{"n_layer": 8, "d_model": 128, "n_head": 2, "n_kv_head": 2, "head_dim": 64, "d_mlp": 512, "vocab_size": 6437, "activation": "gelu", "norm": "layernorm", "norm_place": "pre", "norm_eps": 1e-06, "positions": "alibi", "qk_norm": false, "attn_scale": 0.125, "bias": "all", "tie_embeddings": true, "parallel_block": false, "init": "uniform", "init_std_qkv": 0.0442, "init_std_o": 0.0, "init_std_up": 0.0442, "init_std_down": 0.0, "optimizer": "soap_variant", "lr": 0.00304, "beta1": 0.95, "beta2": 0.95, "weight_decay": 0.067, "lr_head": 0.00681, "warmup_steps": 200, "schedule": "wsd", "decay_fraction": 0.888, "decay_shape": "linear", "final_lr_fraction": 0.1, "batch_tokens": 16384, "seq_len": 384, "doc_mask": true, "train_tokens": 119100000, "steps": 7270, "dataset": "wikipedia_en"}
Each number is 200 + 40 x the weight over the matrix's rms, rounded and kept within 0 to 999. Layers, rows and columns count from 0.

# layer 3 attention value, 128x128, rms 0.144, rows 122-127, columns 0-127
168,198,232,181,244,245,212,225,202,191,192,146,219,190,216,189,167,214,178,218,157,201,150,201,182,185,251,234,218,225,199,173,184,226,242,212,182,195,226,180,225,194,197,214,190,223,181,116,249,230,223,162,203,210,214,198,162,178,209,209,279,198,176,249,171,174,245,176,188,232,239,207,230,165,164,213,181,219,174,223,230,158,212,218,174,211,153,187,198,175,193,148,189,165,241,220,175,192,221,163,225,228,199,250,195,228,194,196,184,200,192,196,163,243,244,170,186,214,150,171,254,228,262,225,199,220,229,184
189,213,219,142,187,189,200,225,213,151,221,255,226,176,186,227,188,182,150,259,206,158,218,157,201,234,251,173,192,184,163,176,179,233,196,160,219,160,172,220,241,162,186,196,208,210,193,179,195,106,156,194,130,168,239,185,151,159,203,241,226,223,209,218,217,242,169,211,135,236,210,180,229,226,209,219,245,206,172,217,202,192,202,164,220,175,170,206,166,220,264,228,176,185,235,184,186,235,202,246,250,219,190,184,259,193,201,237,172,188,188,217,209,234,186,176,163,146,132,272,203,242,200,209,182,246,180,201
180,190,184,173,211,209,202,178,175,219,206,207,161,211,203,166,191,141,224,162,202,215,213,214,172,189,232,221,177,219,242,200,200,184,200,200,198,207,130,248,226,137,237,166,201,198,223,156,217,191,241,172,176,223,139,241,174,203,196,158,247,163,214,213,194,203,206,225,161,222,165,198,161,222,133,162,192,194,235,238,213,200,206,223,248,241,204,208,235,210,226,203,231,260,230,208,160,222,224,174,209,250,232,197,185,190,178,211,186,210,149,221,184,172,233,157,228,167,202,140,206,251,199,224,172,178,227,190
229,195,196,181,196,224,243,162,174,143,203,205,233,211,203,204,197,175,202,204,214,242,209,242,200,231,197,255,235,182,218,222,181,242,132,171,154,200,196,175,153,155,207,208,244,218,226,175,220,286,195,192,190,173,163,184,206,180,206,201,202,186,187,264,180,190,197,187,140,252,174,161,215,215,175,189,205,235,155,236,175,206,171,189,159,232,194,238,226,193,193,251,222,210,189,179,183,198,199,256,179,210,218,257,217,182,227,130,162,118,273,163,183,201,232,200,191,213,177,212,171,184,154,198,173,231,174,193
193,171,183,224,198,258,205,208,231,184,212,137,229,160,166,211,177,219,253,176,220,201,204,172,183,146,230,212,180,172,242,179,156,205,219,220,191,206,158,208,184,202,173,192,162,229,185,170,201,211,188,147,195,219,181,201,195,255,192,195,280,199,193,210,165,204,207,131,184,223,147,222,229,155,206,243,199,225,262,230,227,175,104,258,237,197,265,198,216,189,154,237,235,254,233,173,176,226,180,158,203,218,166,259,181,264,166,183,198,218,126,211,231,236,170,246,196,211,154,168,185,218,174,218,206,172,168,148
251,242,208,251,159,237,197,203,183,203,205,145,174,206,197,186,207,218,207,205,185,170,157,197,147,178,205,224,229,173,205,204,182,188,240,220,187,216,200,141,191,178,178,254,203,220,223,214,180,256,199,240,268,218,225,208,205,191,220,237,188,196,199,156,208,182,190,195,233,177,206,237,201,149,215,213,223,206,238,230,210,199,250,219,175,185,276,247,239,198,164,229,196,191,142,185,213,118,215,201,171,138,235,247,160,221,151,169,263,180,234,176,200,188,207,210,228,255,245,173,256,183,201,230,193,230,146,229
# layer 3 attention output (transposed), 128x128, rms 0.122, rows 122-127, columns 0-127
270,194,172,176,187,170,242,176,216,191,219,219,208,193,188,222,218,188,192,177,197,208,249,200,170,229,165,196,134,180,196,179,237,163,155,218,200,146,187,208,186,194,250,182,202,171,231,263,168,186,178,209,189,172,181,162,186,249,195,182,199,219,236,167,268,199,146,190,240,160,198,208,192,226,241,161,164,211,218,211,190,192,192,244,257,260,238,172,181,244,173,225,261,253,126,151,174,231,151,231,201,198,190,175,184,176,195,205,200,209,221,203,243,146,226,247,207,211,249,217,193,180,164,221,197,200,193,212
187,197,194,224,209,204,196,189,200,231,202,145,128,231,223,168,189,221,257,141,196,258,228,232,211,174,172,194,204,187,231,212,225,193,170,262,173,259,254,174,189,199,204,184,119,208,194,253,213,271,245,186,236,224,162,203,195,174,195,148,196,228,160,201,182,165,197,209,212,151,152,215,182,184,215,177,176,252,217,194,212,205,223,257,124,266,202,225,208,291,157,214,234,201,149,222,248,131,193,105,163,154,222,260,120,235,264,162,218,223,162,143,203,205,228,218,215,224,203,181,165,160,196,186,238,196,259,190
217,212,210,213,193,223,198,182,192,215,220,166,204,181,167,256,222,215,185,203,212,211,173,202,222,224,183,211,204,184,173,159,241,236,224,182,180,166,201,170,204,208,206,218,201,185,180,197,200,234,186,163,243,198,204,144,228,178,201,209,187,171,190,225,216,215,196,207,245,196,236,208,193,205,210,217,162,188,164,205,247,192,172,214,167,177,192,152,163,195,183,183,260,215,195,205,203,195,181,216,214,192,208,152,166,191,208,227,188,198,232,224,182,227,191,158,181,235,234,241,229,181,237,183,207,191,179,194
193,202,202,180,203,190,174,205,228,226,249,190,176,189,231,251,216,253,180,235,213,151,198,197,162,170,225,212,180,241,167,171,216,213,233,193,215,167,181,196,242,234,229,167,170,156,167,210,214,151,194,136,230,238,175,271,156,235,181,222,209,178,226,182,220,209,260,222,240,172,224,189,171,170,229,168,197,224,230,201,222,215,231,238,212,187,214,189,198,192,188,175,181,196,190,257,187,141,205,123,186,168,218,137,131,207,147,204,212,232,165,214,241,220,213,178,221,137,194,202,249,192,189,202,215,168,252,226
218,206,122,199,190,176,148,172,179,217,194,195,187,226,213,158,200,173,163,213,178,204,184,193,198,286,180,215,206,202,133,230,219,182,179,216,190,210,236,171,217,216,198,221,249,152,184,277,211,181,225,239,176,246,240,169,172,167,184,182,136,189,203,200,202,198,175,210,226,203,237,193,164,214,172,206,193,151,136,165,165,238,286,167,180,224,184,188,176,241,227,205,175,179,152,217,236,138,198,246,216,201,192,185,161,167,234,226,212,248,261,225,161,189,242,132,185,204,229,216,174,252,211,227,230,271,226,243
188,189,159,229,235,205,142,196,208,235,122,271,209,175,251,201,231,186,233,209,174,209,240,199,222,187,192,185,172,181,216,223,210,214,190,193,175,185,230,253,184,207,141,173,203,193,188,194,171,158,224,206,173,192,180,182,242,223,204,158,202,217,212,210,188,196,203,193,201,200,214,204,197,227,211,266,196,205,168,191,215,228,214,207,235,164,177,257,144,158,246,214,182,206,230,252,154,262,192,202,192,222,157,176,256,197,201,211,147,229,204,225,222,191,188,181,189,132,136,192,163,207,230,203,240,90,252,165
# layer 3 MLP up, 512x128, rms 0.143, rows 0-21, columns 0-127
215,203,160,162,155,175,205,194,213,249,150,193,254,207,250,144,222,193,216,181,107,195,204,244,199,215,164,299,159,214,237,159,120,211,197,232,179,228,232,190,156,178,212,229,160,238,224,173,259,148,168,248,273,207,171,236,199,210,241,168,213,118,176,251,172,173,187,152,202,250,141,240,188,268,181,254,149,194,202,181,237,204,137,193,220,183,148,200,212,259,258,172,136,174,201,260,220,242,210,209,188,282,181,256,204,223,211,224,242,109,224,158,155,202,208,205,162,202,258,175,175,225,150,210,165,109,239,113
221,186,165,193,236,233,171,209,220,171,169,143,185,303,204,116,202,161,237,271,238,168,185,222,233,181,208,206,148,189,138,231,275,182,235,209,230,166,173,264,152,183,230,247,196,250,165,187,172,295,223,254,202,221,203,236,212,165,266,195,193,164,180,181,197,223,199,136,234,130,255,272,216,137,184,184,147,211,199,171,196,201,216,200,195,174,185,195,219,130,229,214,156,160,176,159,235,129,219,217,177,198,147,178,230,164,154,236,134,152,262,189,182,180,308,198,146,228,185,155,206,207,227,153,279,178,256,201
247,182,199,258,209,177,223,195,184,277,194,254,183,214,219,244,258,203,209,163,192,222,229,151,132,256,165,175,269,178,184,195,165,190,163,182,250,190,225,126,263,148,237,186,208,226,240,192,200,164,190,226,239,166,219,156,188,240,179,259,206,225,195,174,191,204,299,179,214,155,204,182,235,135,212,245,162,252,239,211,166,266,209,254,170,148,164,159,186,165,121,145,139,226,196,181,211,171,185,213,273,242,253,178,191,178,245,186,199,172,244,214,209,119,177,224,154,205,252,154,160,212,155,238,170,204,276,210
123,216,192,194,54,239,191,223,201,149,120,230,216,235,185,215,173,170,31,233,204,169,250,238,231,219,198,220,241,221,243,196,196,176,203,118,205,240,152,154,226,206,238,157,212,266,198,117,214,185,168,211,196,126,223,228,214,293,164,208,248,281,217,241,257,180,169,235,170,202,146,206,270,296,256,272,151,186,196,135,191,239,166,181,202,164,174,249,146,149,144,204,292,166,200,161,251,257,222,195,206,223,231,154,277,96,218,215,191,212,138,301,220,219,220,240,244,127,213,142,118,174,199,165,200,209,236,148
181,168,220,239,217,192,216,206,151,162,243,204,195,165,208,227,231,263,263,181,197,193,202,170,257,245,272,203,224,233,182,186,95,197,156,170,180,183,230,208,155,207,257,160,188,182,247,169,232,194,133,274,102,261,193,139,253,169,235,69,210,167,214,266,215,187,211,235,236,205,220,261,200,209,148,162,170,199,187,271,148,182,212,149,112,221,312,186,180,180,222,192,122,188,187,301,246,141,219,206,182,127,169,137,135,229,85,246,249,243,137,166,194,201,146,179,89,181,186,164,144,157,200,235,236,211,276,222
136,249,213,223,268,192,169,150,252,135,234,245,126,145,167,205,132,209,229,164,258,195,157,199,220,165,214,247,198,214,210,211,137,199,166,162,173,268,199,188,167,258,163,164,181,156,231,213,203,147,196,193,189,193,164,226,236,268,191,235,264,163,198,194,207,178,204,255,270,90,245,230,253,186,210,168,165,197,264,204,187,202,172,162,195,202,200,251,219,227,219,127,217,169,204,247,214,238,204,213,93,232,157,172,236,246,204,223,145,208,231,219,191,216,278,167,192,226,159,115,181,234,176,157,235,238,190,263
202,93,241,197,236,198,181,174,219,172,223,292,303,233,305,177,267,161,134,145,164,204,235,212,105,216,248,209,293,264,223,219,204,124,210,167,288,213,144,123,176,227,121,209,193,159,250,128,178,193,279,255,124,204,154,207,239,188,268,201,183,227,249,185,161,170,204,216,250,158,243,170,192,135,222,220,173,206,222,146,226,188,176,223,204,166,233,155,231,183,180,238,252,116,241,219,244,154,271,174,209,218,251,214,164,154,242,265,135,151,150,247,150,223,156,189,161,178,199,208,204,192,171,173,156,164,123,279
225,276,206,154,187,280,301,120,166,240,219,202,167,211,252,201,221,256,135,204,195,149,210,152,153,137,210,180,200,205,225,167,233,247,251,118,283,184,204,203,265,237,173,147,87,191,259,214,218,147,248,174,139,279,257,226,190,140,158,157,254,247,195,145,227,229,153,215,231,120,183,250,144,180,299,217,157,215,145,228,234,231,174,206,250,199,125,258,229,180,242,188,196,197,159,224,242,218,312,263,202,174,213,141,142,208,175,167,204,211,94,230,244,230,294,298,192,227,198,212,266,174,176,211,283,139,144,215
223,241,175,229,185,238,176,159,200,222,120,210,205,182,224,169,174,193,218,188,269,191,216,172,168,173,173,249,173,226,268,194,191,192,218,166,102,159,176,171,181,223,221,226,146,204,245,174,202,214,253,185,159,120,252,222,259,164,218,140,156,171,154,148,224,138,180,234,191,214,213,177,214,166,180,234,199,192,218,214,166,219,216,210,188,159,203,210,182,98,192,244,153,181,150,271,131,147,216,214,168,209,226,165,241,244,228,234,121,222,218,235,222,192,137,272,185,237,213,191,236,178,113,196,259,176,150,185
209,134,175,211,195,172,247,177,218,91,175,173,200,259,159,177,184,132,243,234,248,167,210,90,159,204,201,168,204,92,158,204,286,195,228,219,246,228,218,246,204,227,209,195,161,285,153,271,169,229,193,200,244,240,195,137,234,183,129,123,241,206,255,224,206,136,190,181,87,228,294,226,20,195,296,167,212,233,271,246,229,188,192,199,91,238,256,108,263,182,289,214,179,244,133,174,233,151,224,158,183,198,191,211,220,226,223,255,259,236,168,222,213,195,179,215,229,190,180,238,217,183,185,193,235,242,133,206
188,176,205,247,195,226,243,181,208,190,223,184,216,165,209,110,209,217,190,175,209,258,187,139,180,216,182,164,172,168,182,199,147,142,167,185,265,107,219,179,186,135,234,155,267,187,225,253,168,195,221,175,219,134,195,133,207,193,237,117,167,192,206,225,191,184,111,237,221,226,139,205,210,172,255,183,214,223,258,175,213,150,246,209,189,183,253,238,163,132,289,232,149,236,213,186,212,165,231,189,202,202,166,275,146,264,165,192,170,179,243,262,229,224,223,220,209,191,213,261,222,202,232,172,179,134,264,188
266,181,107,210,220,291,157,236,230,201,163,214,159,156,144,273,168,213,199,203,192,208,189,220,276,208,209,176,194,99,116,151,227,217,184,202,266,208,165,210,190,187,167,187,126,168,187,155,223,233,202,269,179,175,190,226,229,243,189,210,175,159,256,201,201,245,169,195,178,240,242,240,209,213,259,248,183,159,187,183,260,166,151,172,231,202,195,143,227,159,169,208,180,187,200,197,159,206,133,214,175,266,177,159,242,217,158,193,226,218,182,185,142,248,228,251,191,223,153,175,245,80,283,156,236,163,232,171
225,125,172,128,184,234,241,223,194,204,202,196,210,189,216,253,225,181,148,207,189,214,219,152,185,239,191,190,191,250,227,210,206,223,259,240,209,202,146,226,209,101,252,156,194,189,182,211,248,242,209,245,149,200,308,196,193,247,250,205,161,216,164,177,143,223,286,178,183,244,188,215,257,209,209,115,144,160,263,180,222,187,152,193,281,249,209,213,179,157,232,226,145,203,183,226,244,215,244,228,174,180,63,233,203,259,227,206,296,168,279,170,270,257,224,186,231,178,113,202,231,144,221,203,227,156,184,115
223,184,186,234,181,191,178,119,251,174,193,194,218,216,173,122,181,168,202,230,245,203,151,140,181,153,238,246,228,138,216,143,176,183,192,201,250,199,196,229,176,171,223,161,225,201,100,265,138,150,207,236,166,164,216,270,232,155,208,171,232,185,293,213,224,173,169,225,234,222,139,203,194,181,261,248,211,162,171,202,216,214,248,226,186,165,207,211,145,172,210,163,319,196,263,203,142,234,164,200,244,179,234,138,253,169,194,224,272,243,157,206,159,163,183,207,255,178,192,149,219,153,209,201,168,296,250,188
252,221,227,190,173,203,172,185,229,159,259,190,210,242,189,148,182,160,145,133,145,298,193,179,202,204,195,203,168,194,160,199,208,157,189,289,196,198,236,188,220,160,179,185,267,187,215,204,172,218,189,124,186,252,183,220,183,199,210,219,267,201,210,198,295,196,200,226,273,223,175,195,234,229,185,241,174,49,242,236,226,157,238,208,284,167,199,212,227,172,271,317,149,174,203,157,225,167,170,166,150,212,202,189,157,228,192,127,216,176,226,249,163,225,175,206,224,198,195,254,213,188,272,178,227,171,221,210
157,117,206,167,222,197,164,277,191,203,200,100,203,224,203,225,186,205,249,192,182,144,242,186,269,261,206,160,184,127,162,112,191,141,173,207,224,154,208,238,257,237,125,152,169,203,126,130,195,270,151,217,190,165,251,252,149,204,199,192,152,239,177,213,200,232,165,259,171,279,185,191,261,221,171,203,207,250,166,241,211,160,168,157,186,157,200,229,226,182,201,172,232,141,181,259,160,247,249,238,149,181,177,141,215,158,179,216,178,167,250,194,228,214,230,258,208,145,203,233,192,226,245,214,211,144,238,218
158,224,178,142,204,195,148,199,147,166,157,152,131,178,184,225,228,266,168,175,170,143,165,207,226,218,195,220,159,249,321,157,271,248,189,177,181,200,200,166,211,210,186,159,226,205,233,97,153,181,158,145,216,246,274,164,176,142,245,234,259,223,192,209,217,242,236,158,115,163,278,186,119,181,151,155,233,244,208,234,182,147,165,267,204,151,235,255,203,180,206,188,221,201,259,281,247,239,183,222,200,209,271,197,218,248,162,240,234,203,218,190,181,187,194,199,205,259,138,186,161,191,211,275,198,131,234,159
164,156,150,173,251,215,144,158,150,197,208,194,218,225,184,207,180,137,212,196,210,137,207,157,170,237,246,201,295,221,245,232,194,192,164,178,228,143,176,223,233,158,167,212,221,191,168,131,222,143,220,226,195,172,234,218,181,163,214,190,192,182,201,186,200,119,205,223,206,280,193,237,222,272,214,179,233,185,165,290,207,274,227,144,181,232,245,161,225,190,243,161,206,229,176,301,258,242,176,162,165,241,193,135,180,221,143,232,173,206,161,215,240,174,256,247,158,163,153,148,223,228,224,293,246,216,175,221
149,175,201,173,142,239,188,208,209,118,117,96,210,202,130,238,149,271,166,197,251,170,182,137,265,302,170,191,109,222,206,235,199,150,275,247,129,238,259,192,177,235,196,103,170,182,243,151,334,232,284,212,259,214,270,221,286,212,241,185,163,139,288,145,173,189,196,196,204,183,212,191,183,137,187,111,241,238,232,203,218,203,218,134,206,167,215,260,229,167,214,127,187,255,134,140,173,177,159,265,261,221,157,208,234,208,222,183,143,222,189,199,176,150,212,190,229,185,231,175,153,218,219,195,191,194,182,131
132,103,243,213,184,186,228,153,72,172,210,206,333,241,211,232,193,155,213,234,195,128,178,96,178,197,152,171,221,240,202,102,184,209,199,151,205,232,137,223,215,186,241,204,192,273,201,192,172,207,224,190,149,244,205,251,236,166,273,183,191,196,245,151,155,139,178,250,194,167,172,212,225,281,195,288,249,229,176,217,220,176,254,255,283,194,155,250,220,153,181,121,252,246,181,129,180,162,154,226,220,244,179,102,195,228,207,173,160,182,157,214,135,189,188,183,186,211,272,204,219,205,274,203,175,254,221,180
237,206,163,158,180,94,256,211,177,220,248,228,200,229,219,186,205,242,224,176,245,219,182,180,192,214,229,258,162,194,161,245,106,195,135,167,270,204,158,221,201,202,263,217,206,202,161,221,135,153,145,203,189,205,191,247,216,229,243,233,221,186,191,152,217,176,120,236,199,217,212,138,142,199,202,213,190,143,225,231,176,136,241,247,234,252,241,219,160,196,202,165,214,173,170,128,188,177,184,161,202,282,187,175,223,180,241,247,164,179,228,200,189,169,115,223,184,111,162,177,151,233,252,223,221,273,236,189
172,161,148,271,205,210,158,214,146,180,134,228,195,220,109,241,249,200,170,231,280,183,219,164,138,206,198,173,104,192,156,160,128,178,185,219,200,203,256,271,233,211,194,234,212,223,161,231,236,221,142,171,204,258,190,168,247,248,269,176,217,191,276,203,155,146,173,185,226,199,221,222,135,132,216,249,207,201,221,203,177,145,236,141,210,243,160,150,265,198,192,260,120,136,173,221,294,239,257,276,180,172,201,132,248,215,234,324,163,253,194,228,143,236,202,97,110,201,164,169,251,164,215,186,305,208,197,191
# layer 3 MLP down (transposed), 512x128, rms 0.112, rows 0-20, columns 0-127
229,234,220,189,213,272,207,256,132,205,235,172,185,150,189,165,222,130,241,176,227,234,197,206,196,211,155,165,223,186,215,203,224,189,221,175,181,186,133,158,160,151,212,199,224,188,231,181,165,207,173,160,221,174,171,189,227,209,219,216,165,241,234,244,187,259,187,165,256,228,186,246,170,101,209,157,194,281,268,122,246,224,92,123,201,210,203,153,149,186,181,179,199,195,253,169,178,236,170,210,219,171,182,152,151,213,203,202,235,192,215,210,243,181,218,155,231,190,191,185,146,177,204,208,182,201,208,227
162,234,142,220,180,213,151,127,222,203,199,153,157,205,249,208,233,197,287,196,233,238,158,192,144,227,179,236,180,221,267,216,207,158,195,178,247,283,184,180,271,186,177,212,197,140,194,234,196,208,168,115,143,115,137,169,146,197,190,208,187,253,244,212,161,180,250,149,275,178,135,244,248,203,153,218,172,238,189,226,224,132,224,215,202,268,188,138,199,211,180,262,162,231,241,206,252,150,173,178,201,201,218,213,227,207,257,175,148,226,191,235,191,220,187,193,239,208,246,167,254,143,240,232,216,157,176,171
185,164,221,195,180,224,223,220,195,223,169,131,207,231,157,166,144,149,195,199,178,195,207,236,246,241,242,122,221,204,252,278,231,211,247,183,186,171,199,174,149,178,202,244,208,173,173,176,185,174,236,188,229,221,207,178,154,205,180,188,100,195,199,222,206,199,262,202,192,248,197,182,180,224,136,196,117,192,168,236,245,298,174,228,185,286,162,143,200,199,152,204,225,144,187,204,213,228,251,222,197,198,181,138,150,164,162,120,239,237,189,213,171,128,183,191,251,186,186,224,175,195,130,173,269,154,153,209
201,198,264,168,247,127,175,182,231,245,154,229,191,196,282,194,266,199,252,193,145,234,141,160,159,157,133,150,164,165,187,188,244,183,232,185,176,179,200,232,202,213,269,163,216,140,171,244,199,177,112,100,256,170,168,202,181,133,181,156,187,208,256,213,203,213,213,102,282,276,237,185,213,194,209,113,171,305,182,244,253,189,185,176,215,158,232,191,244,206,201,168,118,79,232,193,234,228,262,160,261,169,264,123,202,224,182,178,195,101,177,150,144,143,241,170,202,231,196,165,187,202,164,272,306,197,160,213
192,228,178,261,206,252,175,159,141,174,208,157,277,279,226,221,219,210,183,235,172,116,170,178,199,290,249,196,105,158,152,238,337,177,191,264,261,221,209,181,217,205,250,203,212,246,180,238,229,123,221,177,184,203,151,229,284,238,155,96,83,109,139,195,265,190,144,211,212,244,131,255,290,257,216,162,280,193,101,225,199,148,178,198,157,166,236,274,121,156,191,244,166,180,174,250,219,257,239,214,212,185,198,147,211,150,200,182,132,176,128,131,232,181,202,237,140,193,150,179,137,162,272,174,133,214,218,227
166,151,230,246,219,183,210,209,112,218,184,245,255,192,229,140,181,236,201,219,229,159,177,226,207,276,267,220,163,204,173,284,158,231,185,271,204,201,143,207,230,130,210,123,204,176,212,237,190,238,237,239,162,221,248,179,184,267,203,193,175,241,179,242,221,154,160,210,207,238,187,168,188,195,175,125,267,204,234,217,185,231,200,206,227,181,219,192,211,130,216,248,257,135,253,175,163,229,186,184,261,249,245,192,189,208,262,116,157,252,281,304,151,186,162,236,197,179,242,251,275,198,225,135,191,207,203,224
202,194,143,205,170,222,207,188,212,206,125,150,246,181,199,168,166,266,184,240,247,211,160,201,220,208,139,107,221,176,189,110,218,219,164,225,135,130,152,239,205,160,234,174,163,219,200,238,177,227,177,226,249,118,300,156,188,292,196,202,172,159,189,193,113,177,224,179,190,198,152,178,250,164,243,226,223,279,132,262,159,205,172,213,125,165,231,213,202,129,202,240,173,193,170,171,273,168,195,194,224,175,231,172,203,235,199,138,189,190,204,188,229,176,144,213,284,273,211,148,222,188,210,221,215,256,213,193
176,305,214,156,131,169,246,182,263,239,100,210,153,174,177,200,236,172,231,237,185,185,188,206,127,239,164,159,181,242,114,213,208,243,216,169,270,211,261,181,267,274,280,197,132,248,133,159,236,200,246,248,174,229,256,218,299,134,127,238,192,134,238,250,174,125,207,78,202,111,152,182,214,204,260,239,269,228,157,252,180,221,267,162,135,181,246,163,220,204,215,238,184,221,184,253,284,239,115,248,219,134,157,160,176,201,162,193,293,199,138,191,213,207,261,218,180,239,151,233,144,208,198,158,192,240,211,190
202,172,274,207,188,286,160,186,209,183,172,156,104,189,204,182,219,268,256,216,181,179,240,192,234,164,153,140,240,223,171,195,220,256,228,191,244,257,198,226,224,224,207,181,222,255,185,183,246,165,211,224,242,210,164,166,237,239,239,250,205,130,265,189,192,168,202,275,166,202,178,197,201,243,224,225,173,270,185,213,150,212,187,238,225,116,218,262,157,226,288,248,184,212,200,194,219,158,229,194,78,147,236,201,162,217,174,205,92,168,230,138,240,198,180,238,206,208,187,200,206,234,172,197,255,214,124,194
150,133,208,142,230,200,182,208,214,237,224,270,165,273,179,125,191,259,225,217,271,321,199,169,213,220,190,237,196,178,187,194,238,186,244,153,224,195,153,188,125,115,209,180,134,203,180,181,129,149,253,196,175,215,130,192,198,227,262,146,235,210,156,222,209,158,203,183,142,260,154,249,125,266,169,205,181,171,230,179,195,186,149,195,192,212,168,125,218,217,240,217,232,213,123,239,297,248,145,158,212,270,181,244,183,205,257,198,158,198,199,179,114,176,239,242,193,256,246,206,278,260,207,121,182,153,222,199
166,200,141,261,190,142,214,216,175,191,193,206,162,98,212,202,191,153,171,116,119,189,220,236,206,216,212,222,164,192,134,256,122,230,217,183,125,267,223,206,160,175,145,276,230,114,176,208,282,208,195,205,193,223,246,218,178,187,179,215,198,180,169,234,236,219,159,202,143,187,199,259,205,210,134,247,128,168,174,161,201,120,194,147,191,220,243,201,212,205,174,211,190,235,216,155,127,250,195,205,211,170,207,229,215,176,183,189,239,167,224,147,182,195,228,189,236,89,244,192,148,230,153,208,192,250,161,115
144,146,264,247,111,221,198,219,138,159,165,197,267,123,232,194,210,223,96,155,219,244,243,202,194,176,209,143,211,239,203,236,167,213,148,271,162,193,221,207,212,207,241,171,181,193,181,263,163,144,93,194,220,219,216,192,201,230,173,194,224,211,268,200,167,204,153,253,229,132,202,215,185,196,191,190,190,295,278,212,178,219,214,123,160,143,162,189,220,174,203,198,169,225,277,184,215,214,186,179,185,255,213,244,269,158,239,211,266,191,211,151,188,176,180,187,187,185,171,206,203,191,203,233,146,234,170,235
190,196,212,143,245,187,164,151,178,220,159,320,204,182,205,168,123,196,215,238,193,215,142,120,214,238,136,121,184,224,195,209,220,154,219,173,193,233,125,193,214,150,181,151,178,171,201,195,235,191,160,223,221,168,127,165,204,170,194,198,174,205,184,235,185,212,253,203,196,205,190,169,173,230,146,152,225,176,249,131,163,225,223,174,165,210,185,278,192,193,113,227,210,234,160,189,190,242,208,200,235,163,155,223,230,170,230,150,213,219,231,164,230,179,218,195,199,191,237,183,180,246,272,215,188,170,233,216
198,177,156,172,195,185,184,198,168,157,203,170,156,199,231,161,130,245,183,184,182,218,207,162,214,172,236,176,206,247,242,217,223,259,196,257,175,197,179,239,201,220,235,200,210,135,215,248,228,172,196,264,153,149,185,201,269,199,115,213,245,236,266,162,204,217,231,181,184,196,213,188,183,209,251,187,204,232,220,211,234,232,224,164,115,131,72,248,200,161,213,253,170,211,262,202,157,241,146,210,143,248,204,207,200,193,208,190,270,194,169,254,142,174,164,191,188,177,139,212,151,232,187,188,193,261,219,129
201,142,197,226,202,190,199,201,161,139,168,221,254,182,225,236,180,243,189,237,178,144,241,173,208,200,169,216,262,148,193,162,227,154,242,164,158,179,181,239,200,132,219,165,203,206,158,100,146,219,217,207,259,150,204,185,220,224,263,216,146,210,224,151,121,211,258,226,307,201,253,203,194,159,201,214,178,131,184,191,213,184,169,168,211,188,172,153,167,119,143,194,278,255,197,166,167,235,203,207,226,168,158,229,156,156,146,213,252,146,193,232,187,189,225,200,233,135,221,191,116,190,111,149,177,140,174,174
187,168,221,191,257,141,128,219,203,223,199,288,147,257,221,190,183,173,173,215,175,212,237,216,177,227,257,177,206,241,248,185,248,177,162,174,248,148,290,250,176,242,236,211,185,254,149,172,206,79,129,222,178,214,257,127,159,133,191,180,285,239,112,221,196,158,194,196,201,167,169,185,146,176,241,194,336,175,241,269,172,206,238,176,175,247,85,214,169,225,259,155,203,258,235,206,191,223,200,206,216,228,202,177,100,253,262,138,231,196,190,190,221,183,194,269,223,166,265,243,165,225,216,138,218,122,200,156
266,208,201,221,208,171,245,221,116,194,203,191,132,209,261,149,197,232,192,129,253,222,178,212,154,192,251,264,167,189,201,160,165,214,250,181,124,219,232,132,172,210,211,209,189,134,216,174,192,172,219,202,187,211,247,140,121,253,212,208,162,149,175,244,155,173,173,273,165,186,143,111,189,226,121,154,201,244,185,133,207,194,142,184,197,163,217,213,186,164,186,243,222,197,222,218,151,264,114,184,179,209,192,219,148,262,179,199,297,287,163,235,209,230,232,149,166,167,198,182,229,239,197,176,144,105,174,260
181,217,183,235,204,203,160,155,183,212,182,212,405,248,254,162,148,176,144,269,190,202,208,220,226,189,185,281,197,171,161,191,198,243,133,177,204,262,215,184,223,201,295,196,197,230,183,146,157,200,158,206,194,232,190,169,176,170,168,204,150,254,215,206,173,190,184,195,282,129,235,197,242,266,210,177,280,236,215,180,202,202,215,195,217,201,135,243,221,182,151,197,149,214,202,164,213,156,145,235,221,147,234,232,168,132,250,179,126,228,119,157,201,226,211,207,150,174,166,208,168,157,250,260,132,226,199,195
203,177,216,254,129,209,288,231,270,159,170,169,177,221,241,172,74,205,207,186,215,195,195,203,245,205,176,103,182,179,181,165,213,187,184,162,248,241,229,249,195,166,187,227,152,133,168,151,159,183,224,265,226,167,159,116,194,234,256,179,156,158,222,133,183,251,236,216,218,117,236,184,202,127,187,207,227,167,236,207,78,171,191,191,190,150,163,190,185,162,277,159,216,241,267,209,200,115,188,226,253,188,140,140,255,183,189,185,223,180,138,197,211,259,227,207,224,140,169,200,197,177,188,261,179,236,241,217
189,210,241,220,233,229,239,166,102,187,237,175,71,145,205,209,188,163,147,260,227,212,169,173,204,203,269,283,254,194,202,218,201,238,195,182,160,225,156,225,172,199,288,199,232,213,218,140,230,109,209,263,190,277,200,181,269,201,185,214,260,222,259,139,215,178,202,184,207,169,137,189,189,179,226,239,299,196,179,123,162,260,209,199,237,134,165,265,178,167,146,149,124,241,155,195,189,216,107,263,175,138,238,144,176,201,178,168,201,194,214,195,169,299,129,267,62,192,108,246,267,143,283,189,99,230,265,121
253,188,186,213,195,205,199,138,283,142,209,184,159,180,212,166,210,184,141,233,216,187,169,160,215,243,203,168,178,225,214,136,181,113,217,205,201,263,169,199,278,237,220,206,199,192,186,232,249,216,208,228,167,203,200,258,203,287,152,160,233,189,197,197,171,195,222,259,255,217,211,141,222,144,209,172,251,207,99,169,176,106,281,244,193,189,213,198,205,189,207,239,202,183,179,248,231,181,191,249,208,148,205,106,162,164,209,230,229,204,206,187,193,208,188,223,159,210,165,199,165,213,229,216,231,211,246,197